config.yaml
vocab_size: 2146
hidden_act: "relu"
norm: "layernorm"
norm_place: "pre"
attn_scale: 0.125
bias: "all"
parallel_block: false
init_std_up: 0.051
optimizer: "soap_variant"
learning_rate: 0.00769
weight_decay: 0.052
lr_head: 0.0117
warmup_steps: 200
batch_tokens: 65536
train_tokens: 159300000
Each number is 128 + 32 x the weight over its row's rms, rounded and kept within 0 to 255. Layers, rows and columns count from 0. The size above them is the row's rms in percent of the matrix's.

# layer 7 MLP down (transposed), 384x96, rms 0.227, rows 336-371, columns 0-95
size [ 93 106  96  96 108 119  93 100 100  95 102 113  91  90 113  97  94 103  91 111 108 101  99  88  90  95 103 100  85  95 113  99  94  99  88 101]
[[203  94 129 173 169  80  95 123  79 134 145 110 123 119 113 154  86 176 171 127 146  68  81 119 104 142 161 168  81 159 132 162  90 140 139  71 184 106 157 127 166 124  84  82 116 115 120 157 145 160 177 124 112 116 142  95 152 133  53  97  99 170  93 106 185 111 141 131 103 134 107 199 141 132 110 132 170 153 222 148  95 100 134 141 136 149 108 100 137 139 132 144 151 134 105 139]
 [183 134 143 116 134 143 109 178 120  77 106 146  96 134 119  99 130 127 120  99 130  97 122  64  92 103 137  96 156 106 124 111  53 123 180  98 182 154 135 106 171 165  99 124 170 146 148 154 192 131 160 121 132 120 179 194 146 190 105 143 130 114 206 188 154 118 137 106  42 140 146 134 127 123 136 121  81 138  76 116 173 140 118 144 158 130 130  91 130  82 153 173 111 134  95  74]
 [147 201 122  96 107 140 130 154 109 163 112  93 168 224 121 153  88 150 122  95  94 174  91 115 203 112 115 133 111 114 126 201 149 109 107 179 138 135 171 119 140  79 122 104 146 109 168 145 117 173 105 116 174 104 167 115 122 141 132  67 117 194 189 156 106 154 123  73 150  90 120 132 162  86 117 125 117 140 150 122  72 145 136 136 125 111 132 121 181 117 119 122 196 154 133  88]
 [122 142 109 117  81 159 148  91  89 178 111 115 149 114 156 163 193 113 152 137 141 174 171 213 109 108 149 156  60  89 178 144 141 123 184 155 149  52 135 127 152 100 116 122 116 124 101 122  62 168 133 129 182  90  96 203 117 138 136  83 124 142 166 165 125 179 179 112 153 104 179 118 153 152 117 153 131  79 142 107 148 142 125 152 159  71 132 121 114 165 153 112 141 131 118 110]
 [132 140 169  85 100 149 139 149  99 111 134 119 130 114  80 119 122  63 113 139 136 115 110 137 134  93 175 124 103 146 174 143  84  82 106  95 106  90 107 107 150  69 101  35 121 146 119 101 104 159 155 172 157 156 179  53 148 143 132 146 135 111 169 113 108 197 138  75 112 131 113 108 163 110  87 135 159 122 107 196 107 142  84 154 129 132 177 141  91 168  86 115  63 161 139 177]
 [104 111 109  89 101 152 127 139 192 148  84 129 112 177 142 180 151 138 111 103 147 105 120  57 108 108 117 105 168  83 102 120 127  70 157 115 110 161 100 129 143 122 120 164 150 139 145 122 160 127 141  29 150 110 200 110 182 113 119 164 101 112 164 125 120 116 105 133 124 179 140 119  94  86 131  88  83 155 139  91 153 110 161 135  94 147 120 132  46  47 108 133  67 109 145  89]
 [ 74 126 154 152  95  43 103 105 134 107 156  90 141 123 154 119 116 117 123 168 158  95 131 198  86 139 152 143 153 120 111 135 178 140 179 143  82 154 153 179  73  83 137 147 149 107 181  99 130 149 148  95 122  95  91 116 113  94 120 169  98  84 146 125 149 115 127 122 183 141  98 110 147 124 118 166 155 174  77 201 133 138  51 122 148 154 162 130 131 184 147 135  94 177 140  77]
 [114 122 107  97 120 168  92 182 153  44  58 166 185 155 147 134 126 142 101  88 131  69 130 126 167 167 159 123  64 138 120 153 133 113  83 158  83 152 122 109 142 207 138  80 118 117 150 124 164 118 158 125 168 105 153 111 140 164 148 126 182  74  88 122 110 103  93 128  90 129 126 122 157 142 147 190 105  94 101 139 120 179  51 166 145 125 132 114 111 106 126  80 136 144 109  93]
 [148 137 121 141 119 125 152 175  93 183 142  90  54 135 118 160 168 120 107 211 143 152  89  88 117 130  66 153 144  97 137 122 149 135 130 116 189 106 117 123 150  94  95  77 182 167 116  94 126  94 103 145 209 193 135  83 120 123 120 143  69 159 155 151 141 136  68 131 106 136 129 117 176 136 105 136 143 153 139 175 180 191 105 121  86 144 143  97 170  92 123 123 135 159 165 115]
 [139 160 108 155 124 137 127 159 181 179 116 163 137 191 198 140 125 142 168 137 134 128 116  94 144 163 132 132 126 146 104 129 176  91 171 172  80 166 164  44 109 125 132 115 128 169  97  86 145 133 137 100 201 131 118  90 155 155 142 115 106 131 130 146  82 170 121 135 113 137 142 194  83 113  93 112  91 126 159 129 152  39 161 160  85 115 131  78 105 110 105  99  96 153  63 122]
 [119 157  52 143 102 136 149 115 147 157 113 115  62 188 110 154 101 168  92 127 146 201 113 148 133 125  95 165 151 141  88 176 116 115  94  92 140 169  56 144  91 120 197 151 162 195 168  97 122 131  85  80  99 132  48 134 129 128 150  56 141 124 125 117  95 104 164 160 130 154 144 129 167 115 102 135 103 196 137 117 154  90 135 117 143 138 101  99 151 129 106 166 114 134 145 136]
 [ 90 175 112 167 100  86  81 188 115  98 131 134 104 127 232 153  85 120 141 137  72 132 141 105 143 137  94  90 140  94 130 106 151 112 141 170 129  89 135 152 141  83  83 130 182 177 165 159 125 123 108  92 131 153  94 106  69  89 179  97 105 107 143 136 166  82 142  92 101 110 122 115 156 114 142  89 124 111 120 143  78 137 110 134 184 152 131 101 106 111 139 106 175 190  92  62]
 [181 118 103 105 148 164 128 123 120 185 130  96 141 182  94 139 135 127  97 104 116  44 117  63 132 135 161 122 139  59 179 131 147 127 182 111 149 152 175 106 156 159 128 149  87  94 133 150 128 114 170 131 159  98 148 104 172  67 146  67 150 139 154 140 166 129 110  72  70 105 176 176 117 154 133 131 117 154 117 109 177  97 124 162 115 119  65 139  63  76 138 130 134 103 163 125]
 [ 99 156 116 117 123 116 113 137 160 126 108 153 126  77 161 106 113 123  97 155 162  91 137  98 144 170 137  88 145 162 125 128 109 181 114 163 144 121 136 111 131 104 117  81 182 138  95  98 123 118 110 138 143 137  91  62 171 167 148 186  93 159  90 153 221 145 118 202 144 123 144 177 171 101 121  90 128 121 103 134 151 137 110 178 196 153 108  47  81 205 126 152 127  96 109 119]
 [138 162 199 132 160 162 164  83  94  81 198 198 134 116 112 119 154 176  91 131  83  90 130 133 125 160 169 151  51  79 158 110 172  92 105 150 188 123 131 126 159 108 123 130 133 130 150 159 121  75 124 134 143 135 123 164 148 131 103 166 130  85 148 158 125 152 107  89 133  85  92  96 106 115 117 125 146  89  66  90 150 141 166 141 122  38 145 158 134 155 115 190 117 122 143 132]
 [102 107 137 113 132  71 127 154 168  84 174 109 112 120 129 164  96 172  99 135 164 129 147 189 130 169  91 128 103 178  91 121 130  71  86 107 135 138 159  92 148 130 195  86  78 120 125  55 128  93 148 132  84 181 159 180  54  95 154 154 161 124 112 117 108  82 153  84 128 165 122 128 137  94 183 103 153  80 150 115 125 125 137 154 153 102 163  71 170 130 115 146 109 100 159 156]
 [130 167 146 110 121 109 146 136 129 136 117 105 113  97 140  82  83 146 118 113 124 144 165 112 105 122 155  74 121 193  94 148 109 165 152  92 173  85  72 103 114 127  94 118 185 149 166 121 152 101  81  81 146 111 129 128  97  98 175 125  75 154 127  97 114 166 151 105 122 178  90 103 134 181 114 105 163 113 142  94 137 135 205  87 119  84 173  88 140 146  82 168  70 200 186 108]
 [146  92 165 196 161 136 116 108 123  81 137 148 159  61 161 162 125 133 157  90 133  90  73 156 143 140 117 184 103 143 129 131  81 175  97 149 140  85 114 148 129 136 110 134 137 152 154 157 131 167  86 116  76 118 178 102 139 101 105 146 117 177 122 101 105 147  96  82 108 152 163  61  82 151 142 130 101 101 167 139 122 109 136  48 167 138 106 122  98 155 109  99 131 219 174 174]
 [146 154 120 113  72 108  86  88 158 140 177 160 143 115  60 101 103  93 179 117 133 185 194 161 133 138 123 209 156 159 150 136  84 128 135 181 125  84 126 155 104 161 136 139 105 126 153 153 126 159 140 131 138 172 120 174  60 112 115 138 126 142 119 127 107 119 120 121 126 100 147 161 187 177  90 162 134 158 156 100 175 105 141 121  89 188  37 140 157 146  97 179 138 123 108 109]
 [165 128 139 150  99 115 102  89 151 168 132 186 178 178  73 149  83 177 121  98 175 134  82 100 117 101  97 114 116 175  98 129 137 101 124 134 113 161  75 133 130 150 125 110 110 198 141 151 139 175  75 146 186 187 150 145 123 145  73 101  93  87 116 193 160 106 113 117  60 151 120 146 118 156  86 122 129 196 124 142 122 167 159 155 133  80 127 166  93  95 142 131 167 106  99 140]
 [ 77 112 175 149 126  97 139 145 119  93 127 205 110  97 138 104 136 117  67  94 141 117 150 152 156 143 114  89 159  68 177  98 152  78  99 151  84 170 122  66 128 136 123 122 174 104 157 146 118 178 127  92 157 167 125 155  70 158 164 179 211 135 117 171 198 123 145 111  91 128 134 111 106 158  97 115 183  91 110 131 181 131 169  87 134 113 137 116 100 110 145 146 162 128 105 145]
 [133 204 129 124  94  89 132  90 154  85 129 155 151 194 187 135 131 212  98  84  79  83  60 115 110 183 122 163  86 127 102  92 157 102 170 154 142 166 134 144 174 168  91 152 177  93 155 144 125 130 130 119 114 145 113 127 130  81 120  59 121  74 141 112 138  98 102 166  84 119 126 135 186 106 122 124 125 149 108 118 135  80 121 111 118  98 125 117  93 117 176 135 144  77 163 114]
 [158 117 155 161 168 109 102 184 122 100  97 123 159  51  75  74  83 122  89 120  90 120 132  56 137 135 137 129 108 114 105  68 121 136 145 124 119 106 160 133 108 126 133 160 124  76  62 181 122 129 150 136 104 114 157 111 193  93  52 147 133 132 115 107 101 179 128  73 132 119  91 144 132  45 139  90 131 137 154 148 146 100 112 139 132 110 128 129 125 135 103 197 158  90 195 124]
 [122  90 134 163 126 135 112 166 174 125  97 124  72 147 120  81 117 172 134  63 143 104 167 126 121 166 115 131 168 120 165 102 133 132 158 112 138  76 117 136  48 109  66 149  84 115 140 131 158  89 135 139  99 153 136  93  72  82  88 129 158 147  74 141 101 170 114 109 151 132 122 120 135 125 181  72 134 102 145  88 162  90 159 178 157 101 123 164 203 180  76 154  81 118 127 172]
 [ 86  93 155 110  90 180 113 137 150 126 173  71  84 188 162 168 173 131  99 109 177 103 134  96 118 140 173 137 145 122 139 160 127 177 121 130 164 128 192 119 137 129 150 138 139 129 157  72 172 169 119  80 131  94 132 137 124  95 152 122 120 141 110 166  88 158  95  54 132 116 123 112 160 116 118 182  86  95 102 168 125 113 147 129 151 159 168 135  51 134 153  88  79 216 130 135]
 [ 93 127 131 147 142  35 120 124 194 117 130 123  75 153  99 122 134 109 158 174 152 140 156 134 137  88  90 145 168 190 147 197 105 127 155 155 159 128  91 135 120 124 105 131 134 100 158  89 152 117 118 135 116 134 133 111  98 137 125 216 132 113 135 153 127 127 138 130  73 207 119 107 171  86 141 109  91 189 126 107 151  79 121 129  77 203 154 141 188 108 179 164 148 113 117 116]
 [126 136 104 156 183 138 134 171 178 163 121 105 122  84 164 129 149 122 187 110  74  81 120  44 127 102 151 122 119 136 142 115 146 107 119  96 158 137 136 109 128 185 122 193 152 140 160 118  65 162  80 167 121 193  57 143 143 120  95  92 136  93 121 132 126 124 154 110 157  74 120  99 119 152 129  87 123 159 141 121 137 147 120 155 167 180  69 129 150 138 119 176 182 102 130  48]
 [164 106 135 158 130 153  99 103 148 141 144 109 161 174 129 161 147  99 124 156 166 144 129 113 148 159 194 148 139  97 129  71 114 154 115  99 136 177 148 103  79 115 175 178 128  74 127 163 153 158 182 162 126 106 129 109 114 139  90  89 106 196  89  80 146  72  69 145 118 157 121 167 104  84 187 140 104 216 151 104 144 134 116  70 137 144 102 147  98 126  81 128 110 112  67 107]
 [117 158 101 153  87  78  93 151  77 128 146 118 101  92 134 170 187 114 110 101 151  92 149  81 175 130 102 110 175  91 177  99 106 137 134 110 206 166 104 130 180 113 155 166 103 150  77 129 136 133  81 154 169 143  83 151 194 157  95 158 127 168 185 165 111 133 112 156 131 113 163 169 187 147 125 162 131 163 142 110  49 161 109 117 133 161 108 113 102  90 112 138 130  86 131 136]
 [121 127 122 126 140  70 175 156 139 166 134 127  61 134 140 207 112  81 154 161 162  69  99 137 100 167 150 115 124 134 166 119 154 120 131 149 110 108 109 114 162 149 108 119 187 104 155 128 105 135 113 112 108 193 138  97 123 179 111 142  67  98 154 125 137 135 137 163 195 127 170  31 110 156 150 180 199 131 133 107 102 114 198 121 102 144 171  88 143 125 103 127  87 112 123 147]
 [ 84 136 122 139 132  94  52  26 188 107 182 102 133 155  84 113 131  59 146 182 176  88 134 152 148 131  99  94 134 193 162 137 106 121 112 138 107 105 158 120 175 123 133 140  92 104 144  97 161  98 157 171  86 173 147  95 140  87 122 195  81 112 117 159 117 149 139 139 111 127  84 143 158 133 131  98 120 126  94 102 141  84 147 155 119 159 125 120 139 107 127  83 184  81 106 137]
 [163 151 130 142  99  90  87 120 122 159 103  53 165 121 116 130 152 128 163 136 154 165  84 115 152 129 233  99  95  61 130 135  67  88 183  59  99 155 129  84 177 153 105 137 126 151  88 140 112 103 129 157  97 139 129 128 183 126  98 109 154 119  85 165 111 160 149 153 143 124 148 162 132 165 157 143 100 159 131 147 122  85 145 137 154 109 160 137  71 119 150 165 161 115 186  71]
 [ 94 173 142 195  90 107 145 149 167 163 160 178 151 161 190 132 133 128 157  86  93  80 149 185 102 136 115 131 172  97  74 121 156 152 148 133 145 129 132 156 169 133  71 153  59 104  90 110 109 124 131 129 182 114 123  56 117 149  52 150 160 178  95 115 183 168 136 147 107 160 166 118 109 140 142 158 158 159 114  80 134 105 166 116 144 164 169 108 119 123 124 130  94 123 140 176]
 [143 166 137 219 164 144 136 182  97 124  78 157 125  91 151 142 135 120  90 128 152 172 112  46 100 144 142 130 121 142 123 123 121 121 138 141 144 131 112 155 138 143 105  88 109 120 120 131 167 171 158 125  37 145  96  73 132  86 153 115 118  85 114 135 150  67 198 161 145 165 114 125 105 147 133 160 200  56 164  93 165 147 169 126 162 173  95 131 122 143 100 112  91 129 110 148]
 [167  73 149 111 135 178 124  28 159  97 141 169 118  96 154  86 123 145  93  27 108 135 109  77 146  72  91 100  91 143 150 159 129 122 144 138 143 122 107 141 182 101 118 105 136 142 117 104 108 153 118 160 165 131  94 183 142 136 128 153  75 180 159 126 133 181 126 146 127 155 104 155 143 120 123 114 134 173 137 130  79 119 140  99  87  77  93  58  83 133 156 109 160 149 162 108]
 [129 106 141 126 187 125 101 107  84 133 150 142 130 131 142  85 164 126  90  81  60 117 122 100 156 144 149 130 112 104 108 134 106 112 130  95 133 130  44 120 148  92 150 139 124 118 149  65 151 106 112 140 138 131 146 101 122 126 128 140 110 129 194 135 174 139 119 169 117 122  56 100  84  80 105 139  70  66 128  93 137 154 169 114  95  87 188 147 120 141 104  76 140 148 242  86]]
# layer 7 MLP up, 384x96, rms 0.212, rows 337-372, columns 0-95
size [103 104  89  98 112  93 100  92 103  96 107 124  94 103 106  88  98  91 103 101 101  86  80  94 112 104  98  90  92 114 100  93  92  93  98 104]
[[107 112  74  95 111 142 125 103 122  88 167 123 123 155 103 137 146 165 108 168 120 155 119 139 122 115 103 152 123 132 175 136  99 209 108 137 160 172 159 106 105 123 105  59 164  97 135  98 124 136 105 104  38 146 127 116 176  65 141 202  85 110 130 106 143 142 113 150  74 107 150 137 141 146  85 173 154 144 182 140 139 106 114 145 162  86  80 108 178 142 115 109 107  63 178 183]
 [177 177 145  92 130 126 149  81  97 150 127 131  96 154 202 161 169 147 160 173 137 108 110 107 103 115 168 157 157  83 123 123 163 108 126  73 154 155 169  66 134 135 130  94  96 123 127  74 176 107  94 132 118 124 121 158 113 122 179 141 144 138 127 125 132 120 133 187 171 112 112  45 138 180 116 113  75  96 157 138 125 132 140 160 171 112  88  97  60 124 124 102  72 125 212 130]
 [160 118  60  98 118 182 115 105 131 127 161 136 128 124 145  90  58 147 142 122 190 124 106 136 153 121 120 109 125 126 133 138 107 151 173 112 139 133 167 114  85 135 118 177 158 108 115  77  97 125  55 187  99 116 113 147 105 136 126 122 107  90  86 113  81 124 115 157 145 172 103 150 108 121 128  58 169 175 201  83 120 118 176 143 126 123 177 126 143 137 174 152 177  54 142  57]
 [179 135 147 142  89  89 106 172 158 127 113 130  45 153 148 157  97 112 125 131 144 123 135 140 102 116  96  92 173 145  99 155 136 155 110 124 135 172 147 188 130  95 122 152 153 135 132 186 111 114  96 113 158 144  60  61 176 151  76 109 151 126  81 143 154 112 100 154 174 140 147 153 141 152 153 108 209 156 100 132  61  58 153 117 104 143 132 153 100 101  91 135 211 127 145 118]
 [198  93 144  77 143  98 128 148 176 177 150 150 116  97  53 111 163 148 120 128 148 200 101 123 154 106 198 143 152 101 131 164  68 149  80  67 172 147 151 171  65 112 131 122 153 153 150  98 125  88 166 149 142 117 137 102 100 146 131 139 164  98 135 111 135 131 104 137 129  85  91 199 135 132 104 105  92  96 119  95 103 147 135 121 110  69 177 128  80 128  85 166 109 146  96 132]
 [ 76 101 125 151 111 106 128 127 151 130  98 136 170 128  98 113 108 126 109  87 116 149 101 120  45 133 157 119 161 163  75 106 131  72 115 135 132 142 180 101 156 127  43 156 150 139 119 123 112 125   0 109 133 171 121 148 121 114 144 129  70 107  91 107 169 122 161 128 164 131 139 159  92 102 103 118 169 132 181  90 161 108  77  83 131  92 133  86 167 123 120 144 158  96 119 140]
 [203 134 164  90 162  77 146 148 183  77 167 112 144 131 156 116 126  99 137 140 134 127 165 172 172  95 112 139  77 128 115 140 119  99  78 141 185 103  53 114 111  80 129  49 143 144 124 138 123 157 104 158 114 121 128 154 145 140 140 195 110 101 100 104 169  91 125 159 164 153 103 142 125 150  99 160 129 140  91 124 151  84  80 119 186  85 136 137  80 127 183 122  98  58 114 114]
 [178 102 149 103 146  98 132 114 134 110 131 165 115 142 156 194 152 131 127 119 111 161 114 147 139 167 176 168 134 144 189  99 159 169 110  85  90 134  77 110 159 122 182  95 130 154 119 127  74  61 116 131  97 114 147 125 173 140  84 115 121 129 161 137 147  81 167 191 149 137 114 102 135 191  92  81 171 157 134  45 166 111  75 123 166 129 129 119 163 184  70 107 155 126 151 157]
 [191 170  82 175 110 118 190 156  98 137 103 157 144 173 142 146 134  95 157  92 127  78  80 105 147 142 105 145 191 114 130 106  68 144  66  95 155  75 122 163 147 157 117 117 120  73 107 117 128 102 108  99  98 129 103 182 139 114 162 150  87 156  66 136 160 147  77 131 148 159 148 108 123 175 176  75 103 144 181 107 116 135  75 155 147 124 149 130  90 132 142 159 167 164 134 175]
 [145  84 108  88 101 132 148 111 103 178 144 126 115  94 126 117 128 105  92 179 154  92  76 164 120 138 140 110 119 113 162  78 116  78 143 105 161 155 152 119  93 138 116 112 187 124 177 106 150 197 112 118 128 142  93 126 129 101 170 163  84 194 186  74 122 115 177 134 174  84 136 134 130 138  75  88 141 208 107 163 136 154  86 140 157 112 104 173  73 140 112 155 144 105  80 179]
 [ 91  89 188 162 190 115 109 157 141 186  99 108 157  96  76 129 140 101 191 103 155 145 146 142 157  87 180 160  77  66 149 211 128 129 128 110 131 153 179 153 142  86 140 172 111 104 134 121  95 136 113 162  93 153 118 114 127 131 105 159 109 147  92 123 118 152 145  69 186  82 117  84 165 126 132 151 170 186 118 112  93  88 111 121 169 184 155  95  81 127 129 120 132 140 128 124]
 [136 162  92 133  92  89 192 123 146  74 100 161 188 124 160  80 108 125 166  69 143 137 129 105  73 159 154 198 124 138 146 121 125 139  96 123 167 165 146 136 134 123 101 134  64 128 135 144 177 111 123 155 100 101  87 125 155 120 115 107  99 174 139 116 152  73 137 141 207 100 140 153 149 137  86 129 127 157 100 121 108 113 100 138  84 136 226 108  80 173  75 159 129 117 175 113]
 [136 125  59 107 155 129 126 148 147 115 184 143 176 144 155 113 177  85  92 141 128 125  92 133 146 107 134 156 151 172 129 108 115 160 153 137 161 196 166 125 148  96 107 150 174 119 173 100 148  94 135  84 119  80 171 134 163 141 201 165  79 101 146 107 112 142 122  83 106 104 127  34 141 160 105 165 150 159 187 110  95 129 122  69 192 107 142 154 134  75 149 105 115 162 138 105]
 [149 106 130 114 118 181 109 155 138 197 125  81 143  92  88  94 143 158 174 129 132 110 117 150  46 163 160 121 131 172  98 142 106 163 119 112 142  95 145  91 118 100 151  66 130 132 108 168 131 131  99 166  97 165 164 127  94 103 118 198 120 133 198  95 100 129 119 178 136 102  57  95 211 148 162 139 131 120 112  84 127 160 175 153 131 102 146 154 120 165  71 102 104 104 132  94]
 [142 132 106  55 140  95 126 121 196 139 165 120 107 143 148 121 114 165 129  78 114 167 139 132 145 158 102 109 111 116 121 128 139  70 142 127 154 126  90 132 141 155 151 105 100 171  95 122  99 130  82 131 109 177  94  73 153 151 111 197 135  84  84 142 173 137  72  90 111 120 102 178 152 191 191 192  88 110  91 190 106 115 161 106  94 120  84 153 102 109  78 172 129 124 130  88]
 [ 97 122  78 113 131 107 193 130 114 165 115 185 102  86 155 171 129 126 176 130  88 101 145 108 121  85 107 174  66 132 122 134  91 121 187 154 118 191  87 100 190 110 121  90  82 155 155  62 151  99 152 147 178 109 177  88 131 162 127 132 171 100 115 135 152 101 163  99 102  74 130  51 100 163 150 122 157 134 119 123 158 106 141 131 104 139 180 154 128 101 113 134 123  76 153 100]
 [168 144 148  59 126 130  93 146 138 132  90  81  72 132 149 170 127  84 160  80  85 141 143 107 128  50 116  77  71 181 107 125 120 143 174  89 120 101  86 140 173 141 184 117 137 153 123 156  82 134  99 160  91  97  90  85  95 116 170 174 199 168  58 131  93 142 127 137 118 100 139 141 119 138 153 119 134 162 126 117 119  78 125 100 109 182 162 131 101 177 141 138 112 157 143 126]
 [147  84 131 101 120 183 111 139 114  91 112 200 137 159 131 111 108 141 111 173 106 134 126 112 119 143 106 122 145  45 138 178  33 144 107 146 123  88 128 141 110  97 137 159 141 122 211 116 101 103 161  79 140  81  90 191 202 150 113  87 134 101 137  83 122 125 117 110 125 118 182 148 144  96 110 107 136 167  81 118 146 111 147  95 143 178  66 124 151 115 173 121  93 164 110 108]
 [149 141 142 120 108 101 138 107 142  69 139 151 130 159 162 143 152  82 107 105 108 101 133 116 117 134 167  90  96  80 161  79 177 175 162 144  90 126 140 180 186 150  63 118  97 135 166 153  79  61  61 102  86 150 150 143 139 120 124 151 103  95 175 133 129 153 141  63 170 126 103 137  86 202 168 105 132 164 100 135 122 111 105 102 159 160  85 164 169 127 110 112 159 185 149 149]
 [102 168 148 109 149 100 142 121 121 179 139 137 136 128 177 112 167  94 151  86 122 112 147  81 100  71 152 128  92  75 111 132 150 156  88 169 189 134  97 202  91 161  87  91  97  94 121 138 127  95 134 173 174  89 145 115 196 156 132  95 120 128 136  71  95  62 148 149 155  88 127  71  70 122 140 133  84 147 168 166 110 124 139 102 178 146  90 166 176 112 119 144 132 158 119 126]
 [150 137 132 163 221  81 114 109 108  69  67 111 154 139 137 151  81 101 138 190 164  79 120 155 144 110 152 120 146 111 122  69 164 153 162 105  79 121 165 138 189 105 135 109 122  67 161 114  82 127 115 116  99 111 143 130  71 120 156  93 112 147 158 123 111 155 117 164 143 134 220 124 158 151  84 102 102 116 143  82 132 105 120  94 129 133 169 192 165 127 113 157 177 136 117 142]
 [ 43 144 144 110 140  97 143  83 122  94 180 101 138 157 134 112 152 135 147 177 102 156 157 157  96 116 165 150 107 170  58 170 143 113 117 133  96  50 159 143 130 135 192 100 137  72 170 127 149 115 108  90 137  13 133 155 118 128 102 155 152 137 149  70 155  62 185 130 111 155 103 134 120 156 119 113 140 173  78 136 126 125 129 109 119 143 110 118 173 140 122  96 114 156 116 130]
 [125 114 176 141 141 144 110  83  86 119 139 212 163  50 171 131 140 129 158 154 157 162 135 124 108 140 135 113 135 103 164 153  49 126 121 130 151  98 124 132 204 150 153 150 173 120 118 108 123 137  74  97 117 131 131 130 117 148 135 182 135  73 195 134 144  98  86 133 147 129 165  91 102  97 124  65 137 127 177 182  88 132 136 124 170 120 124 105  96 206 183 112 164 100 111 151]
 [165 122  80  90 145 101 159 113 143 132  89 147 127  88  82 129 101 117 171 125 140  73 155 110 144 138 135 131 154 107 109 127 195 152 127  35 111 140 139 195 120 107 173  67  65 135 122 121  99 145 100 134 105 146 128 159 167 130 170  24 152 156  90 104 129 169 128 131 154  95  82 152 112 176 138  76  87 104  80 144 125 123 181 107 128  90 155 104 106  84 114 117 119 151 133 114]
 [181 131  50 150 118  99 119 104 137 110 139 140 154  83 141 192 187  77 126 112 123 146 154 159 120 149  95 129 107 107 165  75 134 119 175  64  85 129 133 146 157 124 122 103 144 160 144 137 113 141 134  90 134 127  95  99 203 145 175 179 116 166 111 139 168 141  69 132 171  89 168 140 129 143 136 118 126 142 132 145  98 186 136 114 193 133 125 115  31 105 107 133 173 186 132 147]
 [152  70  94 145 100 131 155 145 165 132 113  90 120 161 140 200 122 167  98 115 153 139 147 169 173 105 140  98 104 200 150 136 149 126 139  81 189 122 126 157 128  86 147  51 145  60 125 133 170  93 136  66 147 114  63 131 102 131 101 122 158 101 170 112 126 112 127  53 118 111  83  83 154 191 125 143  88 169  94 141 125 116 154 125 102 124 127 166 140 136 168 152 104 120  75 110]
 [137 106 150 161 118 110  93 110 133 149 121 171 119 174 129  88 140 177 110 146 172 116 139 144 150 175 184 177 132  88 150  64  71 116 125 107 119 103 110 174 162 117 118 159  77 143 135 111 146  88 141  79 140 130  82 139 115  87 139 114 198 130 183 130 118 155 213 139 139 111  86 138 167 140 125 138 137 111 209 100 106  91 150 162  86  99 149 114 101  56 132 172 107 133  75 106]
 [167 144 121 127 134 125  85 136 128 139 149  73  61 163 116 122  78 121 168  83  80 174 179 122 202 103 160 129 154  98  68 144 132 136 123 161 121 134  85 160 132 145 166  90  91 110 115  84 131 114 113 167 102 163 152 191  86 140 134 130 108 127 100 105  96 116 159  90 107 121 100 143 179  65 107 198 198 148 161 118 121 129 164 138 106 181 155 140 127 129 138  94 167  83 162  94]
 [196 166 115 115 116 149 175 136 157  96  80 143 199 162 137  67 101 166 125  99 151 116 151 149 114  83 150 192 132 141  79 132 156 153 113  70 144 120 124 171 142 156 130 139 110 154 111 126 121 167  73 166  75 160  92 141 153 134 110 112  98 149  84 120 115 106 107  91 148 112 119 170 131  93 120 134 129 132  97 146  96  81  87 142 117 142  81 205 170  93 217 134 122  93 122 167]
 [167 165 114 102  84 117 138 112 109 124  83  80 132  68 142  93 166 136 133 111 170  78 144 145 141 196 128 134 127 106  77 122 127 133  93 136 161 162 120  81 124 152 130 130 140 183  99 142 116 145 108 189 119  75  92  48 140 112 170 168 111 191 126 123 172 100 102 143 145 136 106  88 107 162 148 174 113 160 138 110  78 107 107 137  90 131 166 137 137 144  14 135 116 114 100 163]
 [126 152  91 107 164 155 157 168  85 136 113 139  98 125  98 112 108 145 120 119  98 103 137 140 120 165 115 102  87 133  96 120 122 137  85 145 123  95 128 143 146 217 152  75 175 126 128  44 143 152 157 103 130 149  82 119 102 115 160 136 133 130 163 120 194 134  93  61 102 154 124  67 159 183 148 115  54 156 107 129  69 101 109 132  97 108 173 171 152 170 153 165 131 176 105  69]
 [131 144 172 151 114 147 120 100 209 123  86 149  59 116 134 167 144 155 100 157 169 118 202 157 114 102 126  78 116  75  64  90 133 144  94 106 240 102 173 112  96 139  88 123  85 124 182 138 156 119 144  99  90 116  99 149 114 181 139 122 115 160 158 131 129 156 174 142 126 185 138 136 131  94 146 112  78 142  84 151 143  98 101  93 138 137 142 120 128 114 160 114 103 172 124 139]
 [142 170  64 127 130 142 106 100 174 114 155 163 139 146 104 149 138 157 120 162 142  93 115 107 162 121 129 131  67 145 125 173 136  82 160 158 123  67  97  92 167 124 144 149 195 143 151 108  54  75  80 104 124  96 119 139  95 175 154 139 128 134 147 116 126 223 162 142 188  82 125 172 125 117  95 116 137 176 108 145  61  75 123 104 110 127 176 172 163 149 144 166 113 118 125 116]
 [ 92 125 123 125  89 154  89 181 131 146 132  83 144 139 176 106 146 129 134 130 162 103 181 154  56 134 159 180 163 122 152 166 118 143  72 146 162 120 111  99 145 105 110 131 110 171  70 151 128 101 116 108 101 200 105 133 153  80 109 122 125 137 123 126 124  73 135 216 110 111 124 171 151 137 179 121 149  69 207 120 124  90 176 174 100 118 146 149 189 127 128 147  99 173  91 139]
 [149  60 106 129 149 127  81  88 158  97 154 119 140 163 140 133 132  88  86  88  82 102 149 112 167 110 116 146 165 155  89 119 101 112 131 106 118  67 107  77 140 198 163 101 162  88 168 151 166  97 146  96 139 104 149 137 140 115 120 158 113 140 204 161 146 134 175  87  94 126 118 109 161 149  85 142 145 111 155 158 105 103 182 101 151 158 206 115  96 127  62 169 109  71 165 120]
 [155  94 165  80 118  88 197 119 153 131  98 155 109 135 136 139 128 160 196 198 141  82 147 156 122 127 133  68  52 118 158 115 102 140  91 110 112 167 159 129 158 107  98  94 161 149 154 119 146 173 116 140 118  93 170 127  35 110  95  96 166 178  59 121 128 108 142 152 135  95 119 108 165 101 120 103  85 150 128 130 126 104 121 116 172  96 124 109  61 119  76 112 159 147  93 114]]